{
  "head_dim": 32,
  "vocab_size": 2048,
  "positions": "learned",
  "attn_scale": 0.177,
  "bias": "none",
  "tie_word_embeddings": true,
  "parallel_block": false,
  "init_std_qkv": 0.0361,
  "init_mimetic": 0.7,
  "learning_rate": 0.00616,
  "beta1": 0.95,
  "weight_decay": 0.087,
  "lr_head": 0.00869,
  "max_grad_norm": 1.0
}
Each number is 128 + 24 x the weight over its row's rms, rounded and kept within 0 to 255. Layers, rows and columns count from 0. The size above them is the row's rms in percent of the matrix's.

# layer 2 MLP up, 768x192, rms 0.166, rows 497-549, columns 0-63
size [ 95  96  99  99  97  91  94  99  98  88 102 103  97 101  97 127 103  99  94  98  89  76 111  98  95  88  85 100  94  99 101  86 103  94  92 107  98  85 101 101  96  89  97  94 102  99 106 123 102  88  87 107  95]
[[ 85 124 129 141 137 137 134 148 103 100 143 100 136 150 158  88 124 150 183 111 104 102 117 100 167  92 131 133 150 107 126 144  75 130 109 128 129 137 147 115 108  95 141  94  74 171 102 110  98 189 155 160 151 122  91 139 184 137 132 148 107  88 144 141]
 [ 86 109 170 165  55 110 115 145 160 120 136 135 122 133 115 134  94 127 133 151  96 119 105 161 110 153 136 136 130 142 129 134 105 127 127 162 117 105 142 143 147 158 149 153  99 151 118 133 115 134 111 112 117 125 117 129  91 163  93 115 116 141 118 140]
 [104 133 153 138 156 151 121 150 123 133 120  87  90 147 132 139 163 125 113 174 186 131 114 157 136 102 104 178 174 119 147 112 113 132 145 175 129 151 136 105 144 115 103 117 159 129 133 137 152 184 109 151 153 195 123  98 142 143 116 137 145 100 142 115]
 [124 134  92 100 143 159 143 105 115 111 144 178 141 158 172 141 112 124 110  68 134  77 125  92  96 138 111 130 102 137 112 109 150  95 150 158 108 134 118  89 138 135 155 125  87 130 166 122 130 154 136 139  87 145 146 134 156 136 148 137 167 130  92 125]
 [154 114 136 128 128 116 169 166 147 132 174  89 150 178 144 107  70 125 105 104 160 127  96  94 116 104 127 133 106 126 167 111  82 145 139 178 130  80 120 161 106 146  97 115 114 123 116 149 104 123 172 109 113 112 132 138 119 117 112 114  87 138  81 139]
 [135 171 139 102 103 133 121 122 123 129  96 138 128 145 131  96 122 164 148 112 124 136  96  95 114 152 136 141 130 144 133  99 122 145 117 112  98 140  71 144 159  87 133 117 118 111 142 127 139 122 113 107 122 117 140 153 140  77 109  86 113  93  96 155]
 [109 149 150 124 132 122  93 119 113  92 156 112 121 126  71 160 111  97 169 128 119 121 114 124 152 118 121 142 148 100  77 151 139 129 134 139 134 127 110 109 138 143 117 171 129 101 133 152  82  96 173 102 121 151 120 107 133 127 144 137 122 145 158 120]
 [160  97 144 146 113 148 124 135 119 158 147 113 126  84  86 125 128 105 122 163 114 128 141 154 135 157 134 145 131  78 140 108  94 138 107 131 125 121 150 126 143 114  70 156  82 133 113 159  90 154 115 110 118 124 133 136 155 155 124 136 120 148 121 119]
 [118 156 116 140 104 148 112 112 150 126 132 149  82 101 101 132 132 144  91  92 150  81 148 107  98 119  88 118  78 120 118 112  89 128 124 129 107  93 129 108 120 113 135 158 121  92 122 142 104 112 100 111  69 118 109 121 119 117 113 108  86 121 118 121]
 [ 98 138 160 156 160 194 143  83 108  98 111 124 130 111  90 123 118 131 145 123 157 154 171 115  83 107  81  94 138 105 143 103 110 144 109 109 191 117 126 131 143 110 165 130 105 133 147  99 118 157 147 145 149 146 126 114 136 185 131 137 124 172 119 154]
 [199 115 144 103 156 132 105 145 135  88 116  77 131 136 144 141 139 124 153 157 134 138 122 140 107 132 149  87 154 145 124  96 116 128 108 125  97 146 106 152 134 124 134 137 135 113 116 139 128 132 134 148  89 141 113  79 105  76 148  76  99 140  82  81]
 [143 121 109 162 117 107  85 153 147 123  99 146 103 122 130 135 107 149 114 177 137 139 128 204 133  98 150 144 148 136 121 128 144 136 127 136 131 134 122 184 172 130 144 152 129 133 110 133 117 165 112 150 116 125  92 141  77 142 114 152  70 109 101 129]
 [100 104 151 150 149 111 121 143 115 146 131 138  99 139 131 103 143 103 133 149 138 112 123 140 108 127 100 108 101 118 115 176  85 183 170 168 155 106 150 182 143 126  98 126 103 137  99 129 117 119 130 114 105 112 152 138 127 108 139  96 136 120  90 142]
 [114 121  99 143 121  68 196 150 149 124 134 139 136 132 102 137 142 111 176  95 108 123 181 142  53  83 133 110 107 139 113 102 134 126 147  90 140  95 159 121 152 140 124 134 140  87 122 110 120  95 154  95 114 164 144 125 160 122 134 120 110 121 104 128]
 [180 123  94 170 105 146 163 161 100 132 129 126  82 124 168 108 102 129 141 108 164 148 144 156 104 119 164 130 125 149 105 137 132  84 125 151 113 131 145 140 116 111 148 140 118 180 105 104 144 172 148 160 111 131 119 136 148 145 143 133 106 115 114 143]
 [133 121  63 149 166 107 133 136 150 142 151 122  91 101 127  96 104 128 152 103 166 109 118 137 142 122 125 136 126 145 139 100 154 146  96 132 123 134 166 135 114 112 144 132  86 143 166 157  97 142 130 127 124 142 116 112 111 129 105 141 149 139 145 145]
 [141 126 109 125 120 134  95 113 158 127  90 126 104 166 117 109 131 166 122 157  89 127 103 128  78 120 161  85 161  84 179 128  91 146 126  97 130 155 133 117 169  96 113 124 117 124 159 118 139 123  92  94  98  91 135 151 148 140 165 128 142 184 123  70]
 [181 101 124 125 123 119 145 172  79 140 168 157 139 116 103 112 144 158 103 103 133 115 155 123 130 141 132 138  90  89 123 137 120 149 171 127 157 128 139 101 164 106 128  83 130 160 110 133 139 128 158 141 107 155 115 109 135 127 112 151 108  86 121 106]
 [150 153 151 101 101 119 127 115 168 172  96 153 129 138 110 162 157 122  72 108 138  83  87 134  90 138  85 162 132 138 100 110 123 147  85 134 131 121 106 174 106 146 113 107 173 114 112 126  99 146 102 135 115 131 146 130 138 133 116 125 115 106 107 111]
 [136 101  97  99 105 154 127 108 126 122 153 112  90 116 130 109 116 181 133 129  85 122 137  77 138 138 159  69 151 115 140 158 112  84 136  95 129 124 153 144 137 133 120  70 116 128 100 142 107 145  65 129 123 123 136 104 186 101 146 143 135 109  92 110]
 [188 122 167 111 112  91 148  96 141 117 111 163 146 127 107 142 103 169 126 143 122 152  77 177 157 104 104 124 124 109 118  94 113 110 140 167 131 132 143 103 154 125 105 126 107 164 138 163 130 105 112 113 154 133 148 132 105 167 148 172 133 136 146 104]
 [149 131 149 113 137 161  82 146 130 161 140 114 135 108  98 142 132  94 159 140 134 187 141 149 103 142 133 171 120 132  73 108 131 125 158 128 179 128 144 139 134 126 165 119 155 163 120 129 130  96 111 157 136 148 104 136 146  81 153 101 142 106 106 117]
 [105 133 160 140 189 106 144 130  94 141 170 108 104 110 125 129 124  99 168  92 139 108 151 119 130  74 155 103 153 135 164  86 145 102 103 123 144 161 131 150 133 147 124 126 125 141 144 103 119 148 155 126 131 150 134 139 185 100  75 109 142 106 128  63]
 [106  96 129 104 137 144 113 124 101 121 124 108 158  77 145 125 139  85 156 140 119 119 134 120 117 147 107 124 140 133 151 146 132 134 145  87  90 170 128 151 104 147 113  76 140 149 126 148 127 146 124 143 135 157 131 137 160 134 137 133  90  87 122 116]
 [122 134 121  97 142 158 162  92 107  95 107 127 146 126 152 120 153 167 106 172 141  98 131 115 115 136 131  94 111 121 110 105  83 145 137 132 100 126  85  95 120  92  91 162 133  83  85 147 105 139 101 125 164  94 151 103 129 136 135 106 120 132 185  93]
 [124 135 109 128 133 128  86 124 143 113 102 178 126 144 100 173 156 110  87 138 156 114 106 159 102  99 109 131 107 133 127 170 153 130 121 108 125 147 126 119 161 187 109  68 138  98 122 179 130 149 156 129 144 137 113  96 146 124 121 149 119 103  84 116]
 [141 147 176  95 115 101 142 108 114 156 127 121  83  81 132 130 120 168 119 121 117 123 121 128 103 130 128 132 142  86 133 148 112 186 132 169 136 152 114 119 152  85 159 100 142 147  96 170 132 146 120 111 113 147 137 133  87 108 125 165 190 144 132 108]
 [121  98 111 168 120 136 145  57 109 131 143  94  99 157 176 125 147 118 144 119 154 102  91 120  85 125 143 132  92  67 121 135 121 143 148 142 116 154 119 145 159 123  92 118 117 170 129 142 105 124 138 130 148 159 123 138 136 124 191 108 175 126 115 146]
 [142 163 117 118 123 134 157 127 102 105 110 171 156 113  91 170 129 165 118 120  94 123 130  87 163 145 106 117  73 159  87 118 159 153 150 153 137 125 121 107 115 132 138  93 143 134 124 111 107  97 142 190 137 113 121 163 141 144  95 129  97 127 150 130]
 [168  90 123  90 118 151  95 154 109 144 142  87 140  88 177  90 122 140 114  95 119 126 113  72 146 114 128 113 127 138 148  72  68 118 118 122 115  68  91 113 127  84 130 149  54 130 139 124 104 129 143 133 103 125 164 111 153 138 143 114 136 118 148 140]
 [145 114 153 134  97 119 136  64 137  83 129 142  86 146 157 120 147 133 130 115 123 133 115 126 104 108 109 128 140  96 115 177 124 138 114 103 166  86  93 136  97 106 148 142  56 142 128 161 125 125 152  99  94 112  94 144 119 136 133 127 197 138 170 147]
 [122 144 151 163 100 127 121 154 115 169  84 155 195 126 115 155 173 110 127 193 114 137 133 172 130  88 114 117 135 105 122  97 151  94 113 122 116 108  72 126 124 149 146 126 126 114 136 132 112 140 119 161 138 163 137 114 147 145 111 147 150 111 167 101]
 [142 123 137 114 105 110 162  90 126 125 113 136 112 106 106 115 142 166 144 176 118 174 120 104 158 138 166 135 115 119 105  98 131 119 134 130 137 123 157 147 127  76 128 126 131 141 134  78 153  84  99 141 105 162  95 152 133 136 127 104 144 131 135 134]
 [ 81 124 135 134 145 177 124 140 124 163 113 151 121  80 138 124 155 125 105 105 107 130 119 101 144 158 105 102 103  91 110 124 160 143 130 149 147  91  82 148 102 148 137 141 121 123 135 133 136 130 101 171  96 108  90 128 143 108 108 108 156 101 110 126]
 [158  83 126 108 146  48  98  92 110 127 102 124 109  82 144 114 109 151 148  99 126 133 105 120 112 119 133 117 147 134 133 106 134 106 116  98 163 124 141 100  97 145 150 100 112 133 168 135  84 136 146 127 140 194  83 120 151 149 163 109 106  97 107  95]
 [107  96 103 142 149  87 103 109  83 129 103 118 115 113  75  83 142 115  96 163 107 151  69 140 121 134 174  84 158 128 130 140 134 142 146 161 161 108 106 121 176  97 137 106 129 135 169 109 126 139 102 109 119 123 112 136 146 119 130 112 155 163 160 104]
 [112 109 145 165 138 145 136 174 151 159 143 105 118 147 145 153 144 115 137 101 162 107 169 103 154 150 100  93  91  97 129 158 167 123 162 157 129 142 165 177 113 150 158 132 112 148 100 117 157 108 121 117 114 136  96 122 145 128 164 128 101  81 120 140]
 [129 131 109 132 105 116 153 136 127 151 134 117 135 162 133 180 175 141 107 111 115 131 163 127 103 157 134 111 158 115 160 104 135 177 101 172 106 112 124 117 115 133 123 156  98 131 123 121 135 167 161 152  78 140 118 135 152 109 134  95 113 101 138  90]
 [139 126 135 159 107 131 126 124 150 110 134 115  89 131  85 106 122 138 177 161 116 133  94  75 113  97  92 155 121 129  99 131  99 165  99 106 135 193 139 191 104 129 137 160 121 126 131 175 175 106 129 122 137 158 137 121 128 114 135 135 140 135 127 134]
 [123  99 149  86 137 117 138 110 151 113 106 166 102 178 103 140 138 115  70 101 105 139 103 116 121 143  88 115  91 152 118 139 114 135 131 157 127 110 138 176 123 156 120 113 144 137 145 113 143 165 123  95 147 124 140 152 161 120 124  84 136 160 121  71]
 [128 144 149  80 166  97 130  92 121 141 144 122 132 154 109 117 169 117 121 136 141 126  84 116 125 144 104 174 130 129 102 174 174  83 120 107 135  86 149  98 150 129 103 131 104 134 128 130  91 124 121  89 132 103 139 149 149 136 154 123 123 118 138 124]
 [138 138 144 142 114 138 114  90 129  75 116 121 134  81 106 126 140 102 139 117 147 111 125 134  93 136 166 105 117 108 119 132 132  91 121 128 124 156 150 137 140 117 125 135 132 144 164 136 150 142 106 114 140 135 125  91 106 118 153 135 122 110 126 128]
 [ 74 126  95 132  89 113 130  81  89 125  92 122 115 128 104 124 125 129 149  96 186 130 162 140  93 125  81 163 108 110 133 127 140 131 165 157 127 136 183 172 121 130 120  93 114 157 156 151 103  97 146  94 147 124 134 148 159 153 144 102 138 110 123 139]
 [138 100  71 120 132 138 157 141 148 133 153 119 103 154  94 144 140 135 137 139 168 111 138 124  69 122 116 158 114  81 143 150 133 163 138  78 106 134  87 126 177 108  85 143 134 142 158 139 122 117 167 150 113 129 147 115 145 150 111 112 114 128 134 136]
 [155 104 119  98 122 146 104  97 113 123 144 132 144 129 139  99 126  99 118  93 154 179 102 119 105 140 115 153 141 107 147 163 148 105 125 151 120 151 155 143 181  97 110 110 132 153 161 165 123 154 108 128 108 125 150 145 172 104 112 113 158 138 123 124]
 [111 110 144 142 106  85 104  72  91 145 160 144 124 120 113 116 101 148 154  99 175 101 142 112 122 166  90 106 104 133 137 101 155  81 133 101 126 141 152 126 145 147 164 141 122 148 112  96 115 133 108 122 142  89 163 108 136 151 163 119 113 118 133 174]
 [127 139  97 109 121  69 136 114 149 148 152 128 150 110 131 128 118 137 126 136 135 133  89 143 135 164 123 159 161  95 111 134 139 131 159 111 178 139 134 135 109 149 115 132 183 166 152 133 158 114 114 103  86 151  99 163  82 176 105 127 108 177 108 129]
 [130 101  92 103 129 115 167 147  97 106 151 118 145 127 130 156 136 114 159 129 134 145 127 140 161 154 127 118 122 121 133 132 139  74 115 154 145 104 128 118 129 134 131 130  82 148 153 112 134 161 142 112 117 197 161 105 108  96 144 154 126 104 148 133]
 [108  97 145 157 103 148 106 117 102 102  92 152 137 102 157 129 151 139  69 108 174 131 120 128 159 144  89 125 141 131 143 135 123 122 142 153 131 130  89 150 148 129 130  98 113 124 173 114 127 126 108 129 148 104  79 134 141 158 130 145 121 138 114 114]
 [122 124 117 127 155 136 133 127 157 147 104  93 130 127  96 128 163 100 136 160 138 131 105 118  99 107  84 192 105 131 144 140  80 146 131 138 117 154  78 120 135 127 140 180 115 113 125 120  97 145 122 121  55 137 132 127 117 115 154 133 158  85  95 125]
 [116  99 113 151 137 115 102 116  91 139 124 116 149 165 113 142 153 130 174 135 165 105 117  92 138 141 167 113  91 112  94 178 138 145 125 160 155 135 135 121 152 136 146 118 119 130 128 138 123 178 125 155 108 128 135 124 137 118 162 146 108 165 147 130]
 [139 129 138 118 112 145 148 145  85 142 124 126 136 157 130 101 152 154 173 160 127  98 135 126 124 116 133 102 159 121 128  86 167 107  66 139  73 141 134 134 110 118 106 159 136 133 175 109 124 129 113 113 124 131 166 133 142 109 160 130 154 124 133 137]
 [164 139 115 129 152  88 165 145 112 109 120 110 103 114 139 174 157 106 122 170 139  95  70 150 145 171 114  64 108 122  83 114 147 115  99 140 140 121 131 154 119 149 132 118 133 155 138 136 144 143 150 134 103 118 152 111 111 100 108 116 109 122 117 162]]
# layer 2 MLP down (transposed), 768x192, rms 0.144, rows 497-548, columns 0-63
size [ 92  86 107 106  91  95  97  90  94  97 102 109 106  94  97 130 117 107  97 102  94  82  94  99  99  90  99 103  91 108  94  90  96  95  96 101  99  97  97 103  92  94  89  91  92  96 115 126  91  92  90 106]
[[150 122 111 112 123 131  92 107 141 135  99 121 138 170 112 147 168 174 112 185 114 132 181 134  89 127 163 172 158 149 110 114 183  97 103 105 114 107 102 183 146 141 138 140 188 115 114 172 145 122 117 115 115 124 144 108 160 167 156 133 150 145  97 108]
 [103  76 116 157 138 119 100 186 163 184 155 178 165 130  89 126 125 117 172 111 161 123 110 115 153 151  85 116 135 130 109 165 129 147 131 114 134 123 118 141 152 139  99 114 102 126 113 145 126 121 149  99 121 128 102 161  97  97 133 111  75 129 157 114]
 [144 119 140 153 124 123  72 165 109 106 116 119 132 146 170 127 139 110 162 121 135 135 150 112 137 115 134 132 135 146  97 122 137 123 113 115 127 152 155 122 135 131 161 119 151 104 161  88 131 131 126 142 128 161 102 111 127 153 170 122 134  97 148  74]
 [117 132 148 111 154 135 154 163  90  62 119 139 192 165 143 126  94 125 134 108 126 139 110 137  92 156 129 134  99 162  93  89 134  84 149 129 107 114 136 131 133 148 118 120 105  99 134 159 160 135 121 161 115 106 121 146 145  61 153 143 113 139 151 137]
 [118 135 148  89 121 172 130 100 114 112 135 130 183  93 173 102 124 104 187 166 109 116 114 108 147  97 121 142  98 102 162 135 165 138 157  83 132 171  96  87 112 114 114 157 112 140 100 143 146 122 164 161 157 145 120 154 117 139 159 111 111  95 146 128]
 [ 85 142 124 140 132 107 114 117 127 114 109 133 149 139 102 154 105 140 140 100  87 118 145 181 129 141 153 118 127 121 115 134 113 167 118 120 136  94 140 137 127 141 111 108 156 101 132 177 139 132 119 138 155 128 122 115 162 152 121 153 159 150 144 130]
 [106 157 148  60 101 135 122 129 103 158 158 144 126 125  89 148 121 114 120 145  93 134 186 114 118 126 101 111 141 124 112 143 121 128 111 144 108 153 135 130 149 145 129 114 190 129 106  99 137  94 151 145 143  90 148 136 136  96  74 138  92 118 139 114]
 [112 146 121  94 112  96  96 106 169 111 152 102 123 182 118 137 110 107 192 114 164 139 153 128 127 120 132 111  88 122 114 173 114 107 123 118  92 148  99 175 148 107 152 137 152 156 124 142 136 121 169 173 129 166 129 144 117 119 131 166 128  96 183 100]
 [157 119 131 135 159  61 121 133 156 148 133 159 116 130 149 107 147 161 170 145 123 142 128 113 147 121 142 107 141 119 140  85 120 122 109 149 142 136 132 151 107 120 139 119 179 133 154 131 110 116 197 141 175 130 161 105 118  91 155 144 114  83 113 133]
 [141 148 110 146 132 126 110 163 140 125 158 132 136 122 107 132 166  78 128 132 136 124 153 124 127  88 142 126 119 166 147 116 158 104 137 114 146 104 196 125 120 148 184 103 139  89 114 119 126 106 114 179 163 124 103 132 135 104 116 134 100  94 113 131]
 [147 123 127 150 101 117 144 114 131 137 102 146 126 143 123 136 126 110 135 102 157 154  79 160 150 120 139 121 131  77 128 167 150 143 135 102 117 127 130  96 113 143 179  91 110 119  96 126 133 109  94 138  83 141  71 145  90 185 193 149 123 165 155 124]
 [158 138  87 142  88 142 117 140 106 119 137 123 125 136 117 130 111 129 134 124 150 134 143 179 157 135 136 143 154 143 125  68 102 134 116 112 107 148 144 133 143 155 173 106 131 111 111 130 111 135 126 112 132 150 105 163 168 131 119 139 143 102 108  99]
 [140 114 138 102 140 134 128 138 136  99 150 140 179 142 131 120 111  93 127 121 115 131 138 136 124  99 179 133 116 170 114 100 151  78 116 105  73 164 120 132 115 121 167 121 184  96 102 142 153 170 129 156 184 176 127 144 124 137 128 160 158 137 132 113]
 [128 118 141 105 130 104  90 129 155 102 104 125 113  80 126 159 134 168 101 116 159 109  96 135 158 183 123 126  85 152 124 149  83 111  78 110  76 155  88 139 107 127 132 160 159 120 155 110 132 144 112 159  94  97 146 118 148 147 139 120 131 126 140 123]
 [167  91 139 170 121 170  91 114 128 147 136 114 117 121 130  92  95 113 114 136 144 108 155 135 110 116 150 123  96 108 152 109 150 134 137 112 148 122 141 130 102 127  94 112  71 142 156 152 160 135 103 135 111  63 119 140 114 123 169 106 141  99 159  85]
 [158 140 119 111 132 133 141 145 135 130 158 158 130 147 163 121 130 132 138 106 142 113 114 136 161 166 129 142 133 110 109  97  89 143  62 144 147 123 150 111 139 116 114  68 136  91 138 142 135 160 144 178 149  89 129 105  92 167  76 149 111 174 123 113]
 [150 131 141 119 155 136 128 142 124 108 177 154 148  89 106  99 163 117 125 165 132  97  93 146 144 154 148 132 114 186 119 115 128 107 136 158 140 133  76  74 133 122 146 144 125 103 126 125 105 102 146 133 104  81 120 163 136 181 108 120 158  85 129 148]
 [129 130 123 160 163 135 127 138 142 155 142  93 142 124  37 132 125 150  57 159 101 147 129  92  82 152 149  88 104  87 180 135 152 101 152 130 103 114 161 153 102 108 114 105 128 147 121 150 137 120 150 133  98  76 120  95 169 159 117 145 133 153 149 118]
 [114  82 142 154 119 125 171  43 127 132 115 119  69 154 137 129 184 108 155 104 126 135 122 119 161 102 155 116 140 133 129  71  94 123  90 116 129 113 142 146 156 104 134 127 104 134 122 140 169  95 152 136 126 122 137 116 147 128 123 160  99  82  87 166]
 [128 144  93 108 135  93 116 143 153  84 111 136 153 133 143 122 142 149 145 139 122 128 158 126 114 155 116 122 166 153 122  36 155 129 168  61 110 132  77 103 131 138 129 109 161 157 151 134 114 113  92 104 163 147 139 145 141 128 106 116 119 109 112 141]
 [ 84 160 144  98 162 142 120 106 151 100 128 143 104 127 115 110 103  75 109 131 174 163 101  77 160  88 112 125 139 135 168 124 149 133 109 125 120 105 148 162 107 116 145 109 132 156 147 128 100 151 122 136 130 138 147 126  96 128 134 119  85 102 131 139]
 [147 121 128 118 130  97 102 141 101 173  96 134  88 106 154 143 150 136  65  94 139 152 151 131 175  82 146 134 134 102 146 121 149 113 129 128 189 103  94 137 128 140 118  80 102 112  57 131 148 150 125 141 146 121 128 130 100 122 114 125 169 120 132 119]
 [139 161 117 107 123 161  87 171 104 103 128 151 109 158  84 152 127 130 119 126 101 108 120 124 175 158 127 131  97 133 110 133 116 137 140 112 132 130 115  97 137 116  78 127 120  92 144 161 116 137  97 108 151  96 138  91 122 159 167 178 126 142 151 173]
 [137 117 179 151 127 120  87 146 124 126  87 135 124 174 118 104 128 129 113 131 127 145 130 164 120 128 145 136 148 125 156 137 124 138 112 168 164  92 152  91 105 140 101 151 115 132 114 143 139 121 134 109 168  94 116 145 140 141 135 106 140 146 146 156]
 [ 79 163 140  89 119 147 165 128 140 116 113 101 156 117 171 113 125 107 152 120 150 116 116 125 129 123 109 169 127 117 170 124 132 139 177  89 134 128  89 120 160  95 130 126  93 110 134 118 128 103 114 155  87 127 145 132 130 121 140 142  54 126  92 113]
 [150 132 118 165 122 143 170 161  77 101 126 124 125 136 123 141 119 123 142 157 110 133 140 102 134  84 113 123 157 154 128 112 101  95 129 154 107 150 148  98 123 167 119 135 107 169 148 110 143  87 141 133 136 111 116 100 130  75  86 139  95 165 157 107]
 [ 93 136 150 126 125  98 117 102  86 152 101 136 130 116 107 150 101 100 110 117 124 134 150  98 143 116 144 142 132 124  86 133 135 118  83 120 143 150 129 127 165 142 159 106 161 112 116 133 143 133 126 145 127 147 126  94 110 135  87  80 114 158 109 125]
 [115 156 158 140 111 114 110 128 131 141 114  85  89 139 120 142 130 150 113 149 156 102 106 127 125 141 180 147 147 138  94 115 154 202  60 105 146 138 148 123 145 141 116 109 166 162 121 143  92 130 148 124 133 128 110 143  91 135  83  92 150 118 108 134]
 [ 92 118 117 158 147 162  72 126 115 145 115 126 131 138  93 125 128 139 154 147 148 137 125 175 125 102 146 192 116 105 149 120  90 125 120 103 131 120  90 110  91 121 106 168 115 157 135 153 114 165 117  52 107 133 155 123 122 126 177 153 142 129 139 106]
 [107  99 122 108 150 137 105 162 152 123 139 147 127  88 130  88 152  91 191 165 151  86 118  99 133 155 138 121 139  77 115  90 114 126 132 121 115 152 153 114 125  64 151 104 114  95 163 138 141 125 116 132 113 136 166 142  98 131 133 140 117 139 136 103]
 [ 96 150  97 161 137  84 106 130 168  99 124 131 131 132 127 161 125 102 151 144  90 124 123 130 165 130 161 170 144 107 132 142  92 153 138 109 140  95 161 136 159 131 127 150 143 139  87 151 115 113 137 157 145 131 154 115 122 141 140 101 131 121 113 143]
 [141 162 164 112  94 110 113 164  94 156 120 128 157 129 147 119 128 117 135 152 131 122 108 102 143 103 128  97 113 113  84 141 147 159 117 197  93 140 177  93 102 166 119 139 128 137 119 181 155 152 132 123 125 140 106 114 105 143 160 124 120  99 124 166]
 [126 137 140 101 149 155 115 179 115 168  96 130 151 148  96 118 106 155 156 139 136 153 146 138  91 131 132 126 115 155 133 102 164 115 129 119 133  81 130 116 136 114 141 118 131  84  93 132 125 102 102 126 135 165 159 117 109 133 177 193 111 156 128 170]
 [ 99  92 155 137 134 128 157 111 149  89 141 147 111 111  78 119 111 150 120 120 115  95  73 171 161 135 163 121 132 150  88 160 149 104 119 177 108 147 122  65 121 138 150 145 123 107 140 129 102 125 123 142 101 147 127 169 117 171 148 150 136 181 167 104]
 [135 131 151 138 106  89 148 153 119 141 135 133 159 144 101 147 106 123 138 133 142 130 147 136 156 118 110 142 149 106 140 149 140 142 134 109 115 111 118 118 156 126  95 128 121 118 163 105  67 127 147 168 112 128  84 136  92 114 134 117 136  65 181  73]
 [121 123 151 145 130 140 148 164 109 102 125 186 158 145 124  66 136 117 153 122 111 138 132 104 153 135 127 146 163 108 153 113 101  93 127  77  95 135 113 131 116 104 150 134 123 148 117 135 152 126 145 113 135 106 169 168 127 116 140 122 123 157 132 139]
 [131 105 119  68 116 102 132 146  97  54  95 115 173  88 123 125 118 114 123 143 129 127 118 153 148 140 100 111 140 113  94 104 136 105 143  91 116 125 105  54 145 116 138 119 182 151 140  67 152 161 152 146 127 122 142 163 125 119 113 146 111 150 133  99]
 [106 148 133 122 134 138 138  65 128 143 153 138  83 108 174 121 154 185 170 176 129 105 145 100 150 103 118 158 118 120 118 104 109 126 134 103 135 128 173 139 111 104 147 142 178 102  98 121 148  99 117 163 126 135 138 130 143 123 101 109 119  81 135 118]
 [182 108 120 178 121 124 118  67 131  83 104 151 129 128 134 161 120 127  91 117 139 119 135 133 159 181 118 116 146 107 120 150 105 133  83  93  97 125 154 122  86 168  71 110 112  88 143 140 124 117  87 110 159 139 148 129 121 146  93 123 157 115 121 134]
 [109 176 136 130 166 132 157 103 105 132 129 134 149 147  95 143 169 107  99 144 148 115 138 135 141 149 121 103 133 141 103 148 123 141 120 185  85 124 124 117 110 131 129 150 132 132 114 123 130 126 136 135  86 161  94 112 141 106 104 111 140 151 111 122]
 [141 137 139 139 112 124 119  93 100 140 151 148 151 133 150 112 135 148 102 108 120 128  86 127 113 136 159 112 147 150 162 162 116 177 111 149 122 136 153 112 136 137 150 163 141 147 127 131 150 115  98 119 178  96 109 105 150 144 162 148 143 157 140 119]
 [111 175 149 144 107 142 160 121 143 104 171 116 133 121 146 187 114 104 154  91 169 109 127 139 152 121 161  91 108 127 203 122 117 125 128 114 167 149 171 154 113 144 143 155 110  83 143 121 145 123 123 141 118 106 149 131 112 108  66 149 112 136 155 104]
 [198 123 102  88 117  96 178 139 145 154 162 108 140 132  60 157 117 101 165 145  99 118 109 135 121 136 173 114 150 116 115  88 117 139 119  78  94 131 134 107 119 133 101  99 115 167 134 146 107 128 148 104  94 145 138 151 137 147 126  75 134  89  96 143]
 [111 155 138 148 137 173 128 124 105 155 130  72 162 107 156 138 153  97 103 121 130 114 152 119 135 132 139 123 138 151 144 110 129 168  80  99 113 172 116 142 105 152  92 123 131 126 143 147 140 105  90 134 175 134 110 104 124  94 115  73 187 146 158 146]
 [114 146 145 118 104 128 133 165 143 126  99 162  82 165 108 156 139 124 102 138 103 101 168 141 148 103 172  91 146 147 106 100 118 139 144 105 153 116 103 106 106  76 147 129 171 119  89  95 150 146 130 128 186 160 143  70 108 148 157 146 137 120 124 137]
 [102  95 142  90  96 103 110 109 131 121 160 116 165 137 151 141 150 140 139 171  85 116  99 149 102 149  45 148  87 107 122 109 154 122 131  83 126 125  99 161  90 124 118 138  98 126 141 135 116 108 153 137 143 121 139 128 106 102 104 119 119 103 113 172]
 [102 147  98 148 120 178 146 152 129 118 129 141 124 116 162 121 119 143 133  95 113 115 105 157 140 185 112 100 125 119 104 113 117 121 132 132 117 142 119  73 159  77 112 113 107 160 131  81 145 105 145 163 128 138 110 139 165 112 111 154 111 125 127 133]
 [103 125 144 120 111 122 126 128 115 150 122 123 149  75 150  89  85 138 138  45 151 150 137  93 143 123 113 130 143 115 178 105 119 133 108 122 126  73 147 122 124 121 134 106 120 139  98 119 136 140 142 157 122 109 110 150 135 112 143 174 130 195 151 145]
 [138 155 111 100 141 140 136 131 118 129 112 156 122 125  50 148 124 109 114 128 110 145 124 156 106  54 113 136 131 125 111  90 162 136 109 170 130  94 181 101 114 134 164 153 157 170 130 138 135 163 160 128  95 101 151 128  97  86 144 111 118  82 121  88]
 [118 136 138 120 166  85  91 143 110 110 106 105 115  93 136 121 156 137 128 137 107 158 183 136 116 131 127 139 147 135 148 149 157 146 118 140 130 153 143 135  89 155 148 110 115 101 133 130 130 144 147 140 115 110 159 125 203  85  67  99 103 119 129 154]
 [116 141 138 142 133 125 182 134 144 121 132  94 127 107 147  99 174 102 110  64  85 137 132 130 128 114 128 119 131 125 116  88  86 134 136  97 152 113 139 140 159 106 127 138 134  57 122 115 143  95 113 115 131 133 161 133 136 133 128 115 123 153 123 118]
 [ 97 121 132  95 135 106 126 131 124 118 171 153 138  93  96 127  98 143 133  86 115 138 177 145 123  99  95 145 123 167 184 111 131 126  89 135 131 136 107 101 165  86 120  90  90 119 124 123 131  97 146 122 128 151  54 172 101 106 148 151 163 137 127 134]]